{"n_layer": 15, "d_model": 96, "n_head": 3, "n_kv_head": 3, "head_dim": 32, "d_mlp": 384, "vocab_size": 2048, "activation": "gelu", "norm": "layernorm", "norm_place": "pre", "norm_eps": 1e-06, "positions": "learned+rope", "rope_base": 500000.0, "rope_fraction": 0.25, "qk_norm": false, "attn_scale": 0.177, "bias": "all", "tie_embeddings": false, "parallel_block": true, "extras": ["capped logits"], "init": "uniform", "init_std_qkv": 0.0466, "init_std_o": 0.0, "init_std_up": 0.0466, "init_std_down": 0.0, "optimizer": "adam_atan2", "lr": 0.00175, "beta1": 0.95, "beta2": 0.95, "weight_decay": 0.0, "lr_head": 0.00801, "warmup_steps": 570, "schedule": "wsd", "decay_fraction": 1.0, "decay_shape": "linear", "final_lr_fraction": 0.1, "batch_tokens": 16384, "seq_len": 1024, "doc_mask": true, "train_tokens": 128500000, "steps": 7844, "dataset": "wikipedia_en"}
Each number is 500 + 50 x the weight over its row's rms, rounded and kept within 0 to 999. Layers, rows and columns count from 0. Numbers have three digits each. The size before them is the row's rms in percent of the matrix's.

# layer 4 MLP down (transposed), 384x96, rms 0.114, rows 101-173, columns 0-95
112:541576500461595446540471524541411533480574500539463550540540535540543512500552510572568497527520441432367483514554519468537517511446462462538505475536537517496515502480445515531497445492543509580441387485500506570366483553459439593525468547529511537418488372454443452521404484481508497596
102:510541538450497463494529367423441532431481527502568440490442509510467565401515483500552538479592512433492538679529482468591451545408562460418476464557481494576489472547527527509487462465561462530522454444589472481521522468463450547519441490525552514512468443544501484456479481593545552574
062:480391601441433561516568526481497460454510438488493458544499558423498531422400463572510510505468521580498458629519462495473482397512551477436578503595476507590455466514536497516519453480400425509534502515465524476488493478492513572564622477472452476545450532539511437576478566489554499555
120:549529501553456496463522450497551544505468470467496553468486494488517424534491498567500511595507426474483484533606552534507520441497507481510510503537497468546485595426473354457471549507467569501525448487501519429639579566525484391447562444540523458584551415391516449393481488530551551497
112:499509446602463510468429606492534496542478589558493503533514493507587503537403538620462380537434500515564499532525483400386488497569444467442619498436441475499453550450457525511495493445483490503472496448509505475448492570489542501450481496566498522442597525508525425476572543444474553554
096:514544597473500519558485581512455516496471531516449535490549534550540487590387495512481494532537504416481563575428501530542434469450549426501419485499549545517478446468538565470523405575549483567538493428431494521471526513492538502527456522520413507549505370572589446452393575474426466437
090:568519551441527588525568450497504480474455531494442476440587502508477476507504545518477527494513454473483399507556491431621355482473455511570555465456465584477451524463521500533492529453469557546514401524493532506456501574483439561450651482487529510610557399535489501485529416484461482451
094:443548514520467524557491544515455509516450491564524496451397462496454519509501549371484559544336541546439472514456520561537537569480493524448531517502486490594575501434522565498486504500552517554574448579372460404565544459521532558498525534476510515423556486501473536459426527473507470384
089:564507545479479531444486493512540431512590603510497490527445623560456568460510482512541471504525532544490465462578545555459484422504465508459368473420568489479626472572525493549487517526478506405561461494549547532528419432527430494563439497473473508435569509522474541468407553436478414463
080:408520511486509501588481467545559538525487509439480452460417492543403438534345504415419400467519551478510524454475525528587484540625521498435500522497494562475457505571472524450448461497512506492539383539501543572407493440544513437571549575489540535561556554514537496545500512531548524510
090:538444537571499433441473507493491548492555483418533450569505481420498586552484504540483438518559525531399499551493516469520433469471416429518538445510541436525483446524460639513536510507554440535551373491449460501498510474616474485449577534557509489556579512546384572464444518505431529466
108:506444483487490514450474501497459405408531467479511628493524542484510396442428527439534511517510482555475479458510389462586567455503478501467568593513548475489516527510580465437494523470486470535419432474511484600513505513608467486448520547495491468505496483525601432657545547552545560448
075:540522486501458445597518513535533507478567477546569506588459505432493506528485484486475471480536466506466515490469590474610406539510477509548561457545567538507533416440473442455478560578441475561523534486452398499385556461503462526433529534536468398523524567588494386506496439440556605480
086:474504610528501524532566474515512526444451439384439425402514546489460422465515560513509486533402592506513490515463425520593475531540634556527542560459539434510494482461477511518538528528524465513503543522478589469428512582522445580492504468409445438438411539524535518505485455516597477454
105:489523612505551518431588443533516525516523500453490437457462512540444528480463440534487516624487499512557518487371447497551432530466511497586520430435517463477471520472515509593423402541469424421457557537411478563567493503470481485515566505521467512634563437513503436459537511542525412524
154:469469528534476436510517371564459580516371538532511564544507527454549493502481492587509530489514522579534495552556553458513431510521449490448522548456542534429543570537447497459497481517543462479434503449565609543419411522426437445531438466467511465476512475453490496477597525602408590461
077:426495446515533534542454494501655521481492488433446486474608499484489528522449468529548511470436467640525475468421523572564541445484514481526547447430580468560421511546492507425470474493444517514527438464533494512421566469569515589567553607409473514496439490566476454528570439477497490521
100:477447544577507470548534545466580577492493481504454586637436412521568547493430431508546504550492553429469576394503479439522430552532496486479474451542526464532580529458393546480454432423539533450469475479528549491438456563475495504534435478498435539465519541486542543537544414497591445457
085:459468510584555506463455540525492553479498589471611419582402482491458428397426483511442504450486518555479537435523447448554472502502516545504575557456573548508558539465486424491496477446385500584483528481553508547555478511491555465541495485511519544487459484500505629442591408504471596473
079:479450440470523479485502586511524424476520503556480508475517524508445557533627450536503520508490456490520533426538545517501512614439597560531571553520533541444539484531404530501559511579413446448379449506490671497540572459492418532470457475470453507504479475550415477486502526475487433444
134:430525535458436480483538501483445530523544480514485581466643567434439569587530497513504458567500527459518533493515557508568546537520527542472496519563569410522380505490392555471477497494460450461421494518504527523507503469434503515506533425560493490386493522472446510386560583595440489418
096:490437497439522508481497507367416590440491529553541471507535512538493451472438495576559557518420447493580473519454499555574475526505409510525470534428523508501450504496462501452503460550523548485478428470492612507483494514444379544493604530513425518456536434560632575550549479543472547427
091:506479459466452517501463520612465505521482422502442575541513539477478513585544570543492463519547509600537493523467576538543491393447439476394535540453579536556426518456563519471562508435464521543563502499399522402423555499438465550476473510552486471499461428631508408481513481517440527540
074:511545521624486564476508572494446451485441498461447525588367541484480577366486507571543415442542513487506477623414520583520453428484542552489485601544499504467528525524525539475515494551487485434511442480569531448525459479470439411499499494446440478438505527515491454539469537571509568551
078:430466484525497575544464577495449469484533545559530449544450493413467436473423471540558548520539598557451490478594478624557484533508521401412467506474433580526451489536481544455491516518563454470541458510440555446537496565520530530456433552397487509565525510422572425482407539532501506439
118:501498509586481407454495522532549430500474556626556539392534572486416402544507466500516609524457444485448510490513490446556492542485531467518529482475504539520478640580497554528416578483433446494558447499472486419411597500495428454499451454526542496564548497520489479488475521408479508534
161:478590552472487459501591408472480527570630499519541539449478506408517477556442542427405505512509534504492543502495520495471554589568555456456500511542517440565440462509468433490423504544396587453459594525441518447519521538453515502501441458586520563428512495418470563466597503479446503499
096:535581547443495430498397556508532508576527442509518527521459460527596449514415535511497545461414475496550391573431402496514459414484492513511410565475622540528552466527490496482485490492552508550404504576544496459432547488496470545479580534474440541495479600428495502525464552455406480525
120:500502493472481510451453502518532468555512560468439596559496525515542405518529459575554467549574469527539581549559548568445474390506461438404550472477519501507418504457511559542603507489486475450539541527473513447398411442496531555412631527490407504430483462522487471422497557527478438491
083:438477539463470439480486510611559525597508441574516512474448454515588478523562525504510437419429474443468379489451442548503509518416513514483504523462417506518527470508531507513550475440544478549448529502531437437572496531529579490466509495548421420562549477466589523497631579427408515543
083:599526563653535430450498508501508491578530503474463458570457521451435503416482482578448482575462589536403511580487465494463425426489436437535528580480528475470472520482497497496591419457519455506484490397485503456510495615523520525579542469500476530590526487478506545560434568475518547512
079:486493502513460528502471528521595454505520501422547426626532493467426515501453430527467507454451566488470512542510538421544487453481544532453481456531412504475452478485422462457531548489479520381561465597519544468430656501502575536519550483507421489517508472554494591506511387626517510490
077:518529498496470468567437548534533578465516568494549539536455511462436509468549536415447416530518510543480514483397453511575513507466423493497444560463414513450571495441501511495604529562435578446500454504532437417512525437611554501576511435462455540527389521515524516403457544576549578501
106:517466472470501482536492530477481509524492559577476453532448495504481563511522486487411427533528549504475403552385491492507539441477547428403459556442469468381478416670523563497567579436587550572487513582508535544475486511482507505495542483450507420548509545481511522527411559454546527429
094:451523496588550523543545517521534617526530482521540478521477586418498436515465500581535511530465457474523498405517606490453463527488487565510422486455525464563412587501429514559540492417502512389474481501528494467382538483438479458501580412532434486540469550535550404486396533484504569522
091:417466527535522438483443505499401460552502483471610480527553581534460457570489418570520585527394472570457497595560460510452459461447466428483514502614463442571551494439462554513518503557398486582512478539495479488500511566491514493482453506461467541582529527552447479550571496476491493378
079:447540437503423415541489479459443381481527474436529495505437562505527421526450515522497495475430427526502418625539503460423446419453548559541528586556545569444560580502492537506556547528536468543491524534484525558519559443482468518589429473495472492495459497433616439547498487552516592488
085:541609466527550479535499495541508591477407453546607486554486476462498555455465468491539555508491484514522435503425546483454574569406516518537513560494543501478542606507451500423469415511554469567483481374562430481491474458558452463528629560519499521440510482430463427574458476488464469570
090:555539423482501446441498529584470487569503516540545542426534497432443560655488594418555530463457519488471500543536560437451512500411483474537525529500462497460437513511499452536517487457554504369493522561383467446512523524431573439522484423518567540552467457467525507520541584457453484590
127:522512436385451532446596505463474544500529446560546446438572445471522550566482582514426606498562491443473489499469468509582521537488565514570502465514450414606510490482435447519471465467533517524469613486489457543572478496544515476494498387535578503499525471408509461478531592486497383480
089:520543513508575430485505549513478521505546421542529562527489442466478544496422452477499486490569508427461479520499549458534552499447417542502544547429509403471666461524533415473464477451432467603449449427438451523490531498550551484466584516478478537492564597606594504507451457463487579521
104:466452520512478579443486490569456462488579546375543458534531508539468436496548471514419471494485486470383585511543493482518476448540530581521499419427536520501558562454586495510568598458444477523544546480505436583487505437552570452503505495497439507455503545485618443433497447585430546426
087:540477521557465558498596554458565449433502444484423559502577505522440460455599552617492531514502565479423513379557547493497545502456579514548561510473470481515451447487548539480524417521439506533418612448431590457563480453473594464524461518481536542466502445534435503489462445443517495528
071:523465501460483615517511595512482463538533514513585503525507538351472421601509514525549464534513386588521529480542437633514403539511451574474514447524501564469495527442437498532523516477520416486560506450462546409508526482488493533450487491552454460506554486399486511447473436480491569573
142:535417412510494514533559513507430578581561489518492499543468536469445572503522632442577414548522557495506538492513567428442508536555475541404525507494491433541522551481437495501457461490570532510568476399537454412482506584486486406560471422534579505472374512455470469505523523490436513541
100:489498516543520521472490512456555358508473490408464451386445548535505468497488473567523447596518576429459531474524510463527543529546567484507560541576463503507455460538425468542467448518429499563511475510597459460489634483491413533525371528564469470560518515522480474471435482524585504599
093:499501498572463465505417497504528517536502552461486523527518554474462524492555457488502466566532540518464521480381479429451559535505524530555607459447556530534580552526599597480517387448521486414518435398506427495567514567535473409538499478508475370459528447515466438426574554460555494541
104:480550458453579418496535511492458424534550519610483414505464423455528513389540503462521552465526511573479455501486594588517528524514464396440461504526554514461406413517432552492571371496550476454504504485582524582507432540566494549495550528487515493458544427533510589484499510537528468440
090:521511442426553456438461565442472560525451583444503461478501505450610474487547448569563495478527530552467595557535508422431471489448429471464418485425464457470481450520464576465475521587477457449447487503634528546433496500508531522527566525479492499574504549610569591516517513543476512406
152:538444558490443386541448468473473515539476606526521447447459524526546492509485431564485520460490518599571567558518484500467518430532380551451496622461514516477453481536554584464484583444442552423517382569467496427472523480433495566510468518481496485500471545517423559423497538506467567555
104:538438506474491458515374378537487495425453543563547453562458437468466498554562570606520532462495537421399435534457489534560508519547480457570518511450452516488477567443595486476497520442475467540561462510474484542453611533439534489549513556480555518589447491477595440456434518507554510542
091:526595476622522548524602450483556479419474427470511461489524532535473503505411518450518595495514567529471495494405489440550492550541505519512484504503470577504413560514586514484487406520495491618547478507531418434535525458427413509599490514504463540435477471560525526574414428451443529519
091:460504466598504530496495582545494476530503452472490503485383470577502510395505476572476510406457383424570533557546562543455523455532511480418457566501500522441461537577551516515393457514535483539592524502481552523500492496474520489504490495468540585474474517630542524369423506475518444435
091:434509530539468489453447542490563483541478518473511459513570596492500600523483532607416524494411483463523435517482512430579433530522526538451514519448481446508530426484438443522470422491400421515488500459496498435544483655494499429553582527572489557572517590470447540525545452441461564468
082:503575431572490597514505481528471471448545454414488431552367461488499562384534486505446402521473429511559422584538548425438449461510551546454492549516562562438506530530539510415522551499547400473518480481562523437510529575546513548541461507501457482513471449553506511559550423539449533540
113:506426515455521426476531415407506504509522504607462531461525450533563525585476531455433531493582489507456547458515505522566478555496474448475485487529468442574552428509459519465527595501553500474424618584494479518559476469501571547517443464497530527428586446488492480403534639475444409456
105:535528458434577518475462508411524432489510568598465516513500610436538540440501530484457479537454387611508517435542472456540443441487492506443543490510493523464518390501488473486552546574510379588514475529409520428598552506541520454494582439429490491449485537545522513507494488537560410513
109:657435547440481497428464459535516406523486514516515496474458505493410512493576490505485406532477536521550601516503438571417608533511509456529581399506514454504524507493472523484548535441494426470592467521433518414496528540449594578565477465521444488456569468488552526427451519448520530540
100:542493521542470520558477408397453425584464558459522491534542525471450479533506561540457568545511498557404515601553525485498458522527509468536557470521469497478481484468458550505692490443482516536465520556429506468447484485496446519555532474573557486506534422421552396356519511497526489464
094:546494524513478452537481456530502466476466518449544509607472524527416442514591550498474508486457507556587564475527435534524599564504611476533559530542481445526510497458480448578477556570492454475466487425401627460450457436430448490517534492479439475514435589497515440574463502398415452539
099:510506511498569541426488512544518500547520394501439490533518635490553549558458489476448385523492428477498359561534482553540529582534423472500562487439481421487513542509530584421524625508427524459448521433463571498517476576447519577513534521479575451514541500437496481500426539487468526488
101:514354471483489457547478494546581590465506435527342441472477493480493504526580569551547441475524559465467426521504517487560469443493515582427469484443494564517467430508617545519486512497476478567469528440536519538531471538424509527507473524467438538501543498473553455464573416460496610591
095:561501578511506511462573495535493587468425451489489401467521468444489475447524402496520519474519537573383410478465552504486464514528571554561553501562463486605383414517527445483446519473466578466517556564466467467498476388516545441582557490526459510560463559547549478539483428463494557546
090:481507495500516401535420472421576459450414439517505497450408517439520587535458478476552503540484448578528542567560426529484524540563411487563454522369487488489505525498506447540532568523463490567530458450536474541523456518553556452544550485567504473450442474559519661496520452514606508488
079:465493471546517467524564540507496537420472465509482539367510458541418496509562545587503484474586429458487517425451520567458565469537623541503495574492516437457508491497542448490507458435515515496472473484558649497535575458472404457436411466504508392517499465543543490496548541509558517612
068:477599509523483474376494447508524504400537503522619439516460485454460545467505571533559565580462550348391447524436535440500507553459483508488522489445516476429516470561515475452522443519540487621483487541546538581510518461555424454532534495554518515573535567547456535480521463514449482441
079:460549513469443561520587551572513542460404430468426519597537511447444522433578488541492364506522515534519492403468462429493496475574535552473513585506552510526503536473489451506467431582496507566562513537529531426455395473505458433471520506393450471488452574487470556575549439534555503501
083:446616535507690498491488643437507510510551456500539488547481496411514484397458411567537539503528529488456529538486551542508501476535481488540478517500501526470524436585523457530522543506541451476516480503478458417510508514613482554511467480488516518432484475352400538454466474449512448481
167:519436419507415541547671469460447570543466413459504555488565485476507604591550515476549536573542478465538494531512522578476504529529521562517525427580494383588478523476434460493506402457472511511491463462547485490499495513513412528481511531554413484512484530474517454519552489534408419453
097:452564577547505482446469499472570517502528443576557517491529517544486512495469486403447518663557562483381533510489494420541492527532581454530562521569463431541486457480479370498474390470461563484549450531472533518486482497518538485487489463515500452597620556471505393494475443480481523529
106:526571577555584517548459534452548486489461455562566459612534571525478538635404474505472479527395411494484463511457430459573470582451598584471534518412535508490452417516479496464545421555508531476436513499434473480469511460538547460475536501489488484483516424593478519506555445476514450520
095:520423477571459488519535506463481446494484451501461501569468496403417539529414547631514476554532457478503451530562525523433475409461525487509585556520456464522470536411501570558545517404438528476463541500564578528466494568481518413533561555441458516485460570495594421501441465533593425526
157:578468512491464535538427527533588477469519403479575486551449482493458546527583463482457475461478442430490521457449480539484559529467530464454583482635483517552597581445440476566516477503549490462466406481501601466562459424562559504536453458557529490461538448418454465486506634489498449502
# layer 4 MLP up, 384x96, rms 0.142, rows 102-173, columns 0-95
108:434518500478517416439602522452519458616470532555488530460506448520507454514561434467487480479491526529551529540541469510552527536470465412469428576449497488442639418565516485498468564531477478433431450487514507485568511580531564557489474400552544458406537499468505586360510554513531511517
071:530479494482514429539531540430529541566450512487455528502525520524594509446477515456413512430568511503472578486560521556427458482532439568442547423464625485453528485433517500529502468580516530451448449522428553415525536568463573449545498631522403546499534491538518463427469587488492462397
107:452422509486505513481541509453525471506457474587576490443559475553505417495580530474397484515499570531483605474648454517542548513617457413491462555501453455500509508505516509452421493577469559526491488534497486476437509508416505503519418522550524403405586430481452483521602468457483552492
110:447550373485496451445499479420474510656534592527592622397543494536492521558464464489547498545471480497485536494531535471520459569489446453391451499433482505443537440485464475477485511491521530487482508499567478480574491478543633526479496438438515546407570460509519549418468527545512539485
095:486444491503514482504554468539529559466485462487569475412522382524500440526596524509491471475578563511537467507577468504584480513645551493477508508550539472444467575488497460419493458420523534453467513514520508415532504522413452584403480570433497525513458444339537517540541548474430509538
098:580554451430511402490453444456479465521550557541555550507499541484602458520477460488510502504569487488487609455452549442605514493462411527586393475472529501565536457504479493485475586557511593581447477517567434500481573481521516528446535441509479511451512360457463523507583533559520441516
102:565479539495539513418561550525477486490570517541552457470490462533538384516467501512476536478517530531513546518565433553519572466501508404445486442477437525602501479432586524468459486501511530526451532554427505490506503542514476605400512468543610455400556464332435445491562482479453548500
092:555531493419456465434428500533448573559408583515578483527478499482512479474544549484487532433511526471491532460417391445510643513537458415540475530497424501543480563473514459560491514556495566481438516478525528547495571587455557543395460429523578526455520484464558539507544593428567503502
084:512553475521469570508470505433494522487440592485532599484536426575512482527487516487592565497529425462536460436449553472555497494507597513569540468510506499462626495441522474469382535597580487439538438534495432582451545470358518449486520525505498486517471584421449479456465489473499453552
086:522512521519439425531441488543404349491466486479513481527526531478538551645605507564556501426522480473458501515507519505554555584619472425428531536505521409603461489492526495456550504511543483502450512445436497473543570451563564572450432515498463452458486501466544565501474452444493453458
110:497438492520484546508481369515428506525463565537439481425490484530486496508530534514397592468539557552495578476526499579490565576546554526543467553411488495461487538517517509436534455496503580443501545549472458556439440435415432512540514563603435458411585466496425454529599499486447451538
092:524512551469473525545538506500464597498473510504620513486540488487484412448545597440546518449529591508499473470514531505492566589516576539409460537547490481508478526472477450450400469513456614520541547590478442511530470549445426446469484517409567481452468528471510455523663495464425517431
087:600562479445500450467396482420487462412484609507580473520520475553491531530457479481412491498558412502477556499522499486451543490441433478540466353438460548490549498529545527578456496557503590486485524571517475583448546498560568493470544449465591576489503444528416454511530490542485435546
109:489496528490538502486456492473452509476540629451516496457483473503569448515531473527445604447527480546462553498466519528542499551466470457439456521460507504471507453589594492389547486449564518431482554579543490480628449402541586526461533468542472504477554343474574505463470612527463512464
133:570492499442533448406491514410488511560529525590527493409491428466542430490538460511486505541564434476453466471554540446509495509446518484415432515474635417432522439526518506490455519451640543477464575571541507495513513502435536535412507440554605539442465530518537565411542477532488512520
085:477421519514360450494507515414408526518465438499470457523494498497486444445527540483418464479540594496475546495545470530468520548589443539452528579460521401506564555468442526508510445576519572570474491507458483493521456558474481385477464480638481526466516409460577529503606556527539503465
106:576607487483488435496444486461501509512582608501527483494483451543536444496477554537494502383529506410396499421597639478528501479407509450505494505517496512510605477426576467558485468455582451511490474590522484511552489484514578570417506400500530534531476485428479545492514537447498473483
093:593477451479374485517476494448523504495500488498508510515521485530500461523477526515538498550566517529524560506565555586506435468524495595509363513416498553363512387450469453479447505620560495351493442532425526445536515460445510456468520496580485496478572501525461435491500490507564490550
097:452466421524485540507580443510495487510635560539535513495510402490498514472514503492473534441491512520548529505638561631530496529462446407482413500457466452565492543376551484433533504591472434506504513541506498508446455493482492534516462524472550400476475513495367575579498483460435489522
099:500433456512527422531518464482446485498536499520559542500511427565572567531586542494370523482519378486437617438560438548435564529478408445428492544448493469577486483543499493556540604438453610517452530563471465458552442510520511471451495480526495491439452479488496539465505560512456537421
090:568521506508509550505530469563502591513544483533557492518502445442459410526565439452367481502581565529504530518558507470612512503493567390521502509533544501559400498545511506409535487416535512548480586606498482492473466544415472588471473505487517486516482506427466520517516513402368485555
096:438571518522430526540620520449474587515516492452623495443588450606508478559432589517587472517489579441489540434523580491573465521571481492566526548507520557450575576415464468508492496570491463447508465471474394472512436463469491491538461441490532443560515480413508533468503481508460457510
076:549609537459524468453508513530473551503531546548564471499479546521456438463507544434478544480492557391464549510611473483541509523558524452512364500544481444490501555593454393553469513493530502488423512512477499525551537650468499501471521480474616512450540520491509613438497448427408486476
102:449537506511494556438619454494442555511510455504535536439474486501464556503487502557408526485519509404483526517482516459487473467489437568488489526428666412405500395559468448431579490538562550424514489501531536418615464548528622549484502505556513503485551449468527557472501477495459473492
119:550547524546514472438386475484455494510542480551453533479581496499543427567540526472551493572468551484534559451455426511444655460527522537454407516468527464478541540545585507522463600474480482490520470508502407510545464526554565510415414421452549405489497531439466425419507536503467512418
090:438475523533478467444631427459460509635512496513433529494495467537648466535518545468441476486501560472458503472557491512543603485480503487408531508491552529553536462521516515526524525554438544441449511542484452396526518543473499520474333390504561519454453505493443547509582478450520472481
110:524503481502567550402471518506455606547418479606514569493487516521541464515452490382474514541532503469437599496448500500482496479479446476442425460441533517448502431460558505545567551449528581464456560649454457513519528563478558503471532499430648496492526528510424447460510482545445467492
114:475526442489497341465478479486537413542446649541483567499488479532584539518576483507442555441514511481520488491526544467441538596492430517400510441475496510446510411614493534490513468515591515496445530541490506514559569463465527576407517536466486571426478468539474557477430570516497546480
094:536491506460469451445488342539526480491467436555521530500499455488517467533426513366457480482558489465454462522607494512498521542498468469502463517425468479441439451551515534526506516488666543429419553648503539484566469570504526495498507518534561586492488552504448512455536513486394451522
081:474590460483462504594572438485498556473506536499455497497532471512468566463542504527480508531505502502571556443522551515438599557623566538477410526489489460535462540509535522448424515533520452508487471484449462532556438626329486448462484449506536385499537533448397439537504445470527494539
086:518491476521478586437526478482542525453493572493495506491466436523459462505448520555432499466550474451510531472452536524524455455452545434579515544453508503372553435475577528435448497543549506416511464537528486546555513528369563572430534520597557539497555443336455441540518552522574478557
086:475459484524466556535610462503445589481469511491451453471494467473542556484514520512442538489500513485466480484475489538517499560475562533572528579587477383541501521467505393512503421501494492483499557575477426517511494534392502521553431554643491407542483482484557458520600482412419381445
108:585507488478487488480356467455451474495573566518535467579490497506498465515601570502434611468508415510478564525491529461449560530511532472381480504447516530512491484532483535499458577566452619584469510539411474518489462451530467482424503449521508512408489463492539445425500624416523519502
094:666549540420538436495473482382473495495532593505458447516514457517614428447518427543390509478570486476391538476518537441534497513458502402516532507494547533549502467583514500530515504467507469538486599524497491554521506475532531569455530423454489569507480497461562586500557569515452522441
097:542523486474539497439439470471467559509486520493568621545538506522489446553563479490521476519545446484538546487514491463480602517525513557421474555491563536549436369534490487447519489516485612495547465619510516398576548491486543510391478495487543499420486448504502467401426635511561517451
090:560454509534546498466504438516455477491421452527456525456518495602541485590450534423547481509446494459561474521506458548517550520626503432458461588472466420516444493535572434534449559480491511477534453465380491465579509596529537625499508466419451473524495549468430568419502530526462536410
090:574468483387517414473464460476481465537466573490434528472507497497550468483488467494393561518459504479460544524527485484416472434425434472481552464477538555555534547487480477545489502486464515620546502642494512541457607457499531551439455505556510585530497397466458469486462526489352521412
099:538531407462534453454543514438499485512444559583457494579484396508589496504529469503454565481476486466523498515511448596425574471447535468443514451445519522464522434438614510491514555495532506417498468499411478550576531562535583516487513502574536484306488490415471487526553493471475484523
084:563535422486463516538471514471464600492475465526549481458530528551440573522461517488481600444550445398474539519525484521491579514545453536444450509494459507463423487492554437510516473587548519510494543600445504579507520540440519431497455467530562474487542531534448493394482616484342497384
091:512492490511408600399635454466521510477448490497561549522542483524462491543452539489520483470545502502546595479484525509475535479592588573533476547454519588470443411503512516408457517611467566448498478535516493535510446538418429449430487514509500399518559517380501425510551545475483479559
104:585594501486479555559470481506487585451464523510527546407521437473589532509538511476570521432559502514556445426505515517607473499530577509518387481528544354423488515452528385470488551533550414472423513490582483451553501471491511524522474529549479437485469577492535475448562439475433479545
103:463545472465442483566630483526506513493540514483495521497539541511543478506457576540505455444557506490530520479620626523530479537453485458402403456466563503474572479392413549484482454558593511407491531529544514392509544511433516487498490577458598450493471490480406545498504479427518536557
097:488496496504492426549471569480523467589521468516546502513473443566442481605592460488545565475472487490502525525618481640530474504535450459475476417501502510447432462473465448409496522550538484466463506529511550410502472474542520498465394525593521401465535541520416564376438564468456453475
115:569563438533465552515498501517382523608523518469515550480485469559502539488519475439429550429518535488532503436464450543486588530484425505526503508453541388511490521528614403403527469575564533484407529496489467427491517510528566559442511551567495446541483425501517544539500544477369449435
109:449460488487556454438505451507427505509541634549550515434459489485611530467579498534449563543514481460465492484503487505536572495433479377452505498485541411526594470575560453500477509472446556577511568497556463489507473537487529533503433377552546457460525412492548629490481475442436528468
094:460533387497526461491443578444543452566661556507527501484512503492476561496591556509521583484436513453478516474459579500497541501459494477432459507331552536414492458484544538549396540517489447475473548440492455470522575497492525445460505414538511509519593466558472528525558493526542503424
104:522443545462427513471488534511405466561470477487549491438520566537521534541538513527479544402528474507501565508461481518504550471560425571452428498453470505495535461477492490450516544583459515531415544449535514432440523484516616461324421416530551526471554463500406578425461561444564508537
090:452412472501491431445518543481428471528519431485482489440525506499633476503552450477410442435559593497488556539616487464535493571530394530442502551534463394557504498505446501523571462444644449510442565529442519505467558525511516509465477547480537505411472530508411554469548496483450543502
141:614506455533500443441438503436450511553477518489560509508550459583507468512451515532502512535502539406497584485469489473485548501509457462483440531466446478394519446589493404474484576492540577552508495571505401554536564486447534548440484504551576399457538528423470450376458623506513519492
108:424514490496509387445457506521521549460634514494526518416518471548503439485467498550536487503473529516503464469548458477555532451564409493473491628474492417460454377503609422426399493572500556482547479539497548460478619499451576537452447455536543480501502528455535519482545537481513505589
095:502604406536506464486491570547502493442615526486437480521557410497466505553551538518572559458478561492554576495450585541536524512579449499517412510429452529402530503544572478503532553462583414509509484448368462546517475520549533475435527457520517476505594532461471425451516570450502478447
099:501575484509541509535559493448448559639478474530489457500435500515467476453562507519390561490464553470515544518451458471438569598514482539528424566427523502378457438527555504391500484506530581489526567512493479491552452557396545490523526460495583473455554521520483519549558605457457449422
097:603536460435514434458511495419517464601533545500383490474503464550408477499533653482490587502493535460554464507500515447517472468547525544532461494454441531458464554523538521477425521533462529586502506493524491452524548594491524582386469423509470560511515530422499492534487460530551419373
091:492518452543523520508562493527497499479455561502524475509482467557414460534498544488487598494443471419573513464491449488441538529603544401491408558421498510510530521463544473474481552496447451483509533522512493507632486599512486630449503441458576522460628491404467519477546535546419550402
073:510466467330457449467552559450516494450565456547433535474552543519566507509530502456448531510579437493466578455537481485433455541527495501536589484566541538524556480499510484539498499503521461498451614606485525517594509501481523489490541515458551533429576382522463482452519553493394463375
106:560479517478475459472558375499478413499529575521443432496514505520455476507554603487446516485525562475546496446559450507503531507493456530458496547492506444544398516540582487396468454534488607546480515444556513479514483526530469533383506445536453526506601382463520643562497481500490512404
111:618492493516548533476472397504419488456514586537470578459486437487575523495606525445469532502526522498516484481540490507555501512469544434464437427439532391464488504584499443430516578465548575518519544471526484454627472473561515535487416519550470495471447398481550523456502486500348501491
098:600398446447390471552594376486405527486433469497539505483562493513514494517488498494463453516548497472523567483577520540498465462621442443538541561479438485497419509455505474521475579538458610546490531534415457400476550500471489567455476501552492508555561415450521492500565500505456544541
101:527474509429486432436432478366505477431527632477576537421482485530576482599449472492470484442478507500385576529484505498514490505507480511467503406475548556486522476457567527560537522549480525439451505568557479517547489526566551555514487382484582578459474421507527401480480553545448454503
106:534521475451520482515538395529540422595567480522419538507583525477555484495509564363440455551533527491497500503585595466519567488478458537398460470467501451518455541572425554494569593517530563570507519478559431502602475530546550450441468424443464565513493482510464574491457469475442530477
104:532491525507519402447439469419532489488554433523514483408490422481417464504490497442502521491521518457492502511562555521466504492488435519486420537429532494443547455556605500528558511489658473459531508572540518494566460566534611535423451383553567488495553520475542531452485619553443485539
096:467489447485476527571584496462529551465550437579480498506559480550451557468481610484546469518478487447521509465537481526492466543565498555564447467498536400468527526474449510462392461553487573454485505476502533484479465610418501439510486508558524503468522520433358518603651435439522425464
103:511479450452512449540494476454517574619478475610580473509494467524568504508510529402568479543463450484443523454513451516483525485492429474506391490389504482411526411501503462520519662507481540480508516511562493530454629526489536438547443482579589488512460520554494581434499472462478505560
091:525446512445488355526439511446544466580533547568465507511498519512504460488525487411446516534481550557379563486501486602488473494430402458570537502545558510462521557442471516485552559485458485508477571603496506478536528509546537575490456475491535545330522410536456523534489493556454439452
077:541422511473458333537494502430534428538572470490455492482507545544494523525537444507588585463462433489530518534441590485463466518555524434456584503553539429552505541560480474551488588518484543531421529591406468462477457475555499603482525482482492535488584434552477557449412536476507482440
073:538473452442501503548542524457527511455483541567463483528482436452572543527483484522422458440583537428442455530551519590457488508413394480572485436429547540463598440485548538535523497392520448448540490488462499576492574534517582534514503542560451512441493433561500581375510579436538520521
088:567473536495500574489534376512437594511389557502455512470468384522457429496473601489509489489486581500509497420482469515463488494477554556479446508425525484389517470417529539455489573519575566445500553477548512493513463503413433420466491527636470503518541521569539473565557485540490438512
108:493543457520495504503457437422494575477494534534569517419504473674538492510497515427473530499501501444430550363500461484493633543482416490554497511426497448403561419524581422457444525463497605464523566577542456516519509484397509490506501468583471444495502487492520502521501532516487503539
100:500527502420494445439580369548554520461498475626570542510497449498524472537480512439557530391596546501479508433579480456486507569421519525503417498488489542400483450439512478453450494557522478458408522518523497531541415578517503559464573495455455567468459477491527419525596511472558457539
112:580572422487496421510475361474428455594482535509609555525492474502495528519451525541463461511536539462420554468538588481530505569494423480536543417427575499433461425607450468508494563543495625447483490521508454525516624499503520569477528508495506513498541415514503573477475505502470470527
109:504591469434519468453484502453525511617534548589513505504538491513620487529512502404542543543451434490396525454567597554493578571509455510446386477508511464463506454617490413544478506463493625475502495441460440450495548530462583499483526539444470499479515490539537507434535488495546472419
120:579567441502521477468485519424446552557485465518499581483583495579533498511534543451491513513521455446526553500498442461464535534464514519485404459493458420520613467445495411483374455543601537516486542545483366486486507518436551419461482523535590462479546507471488501424499507521401461383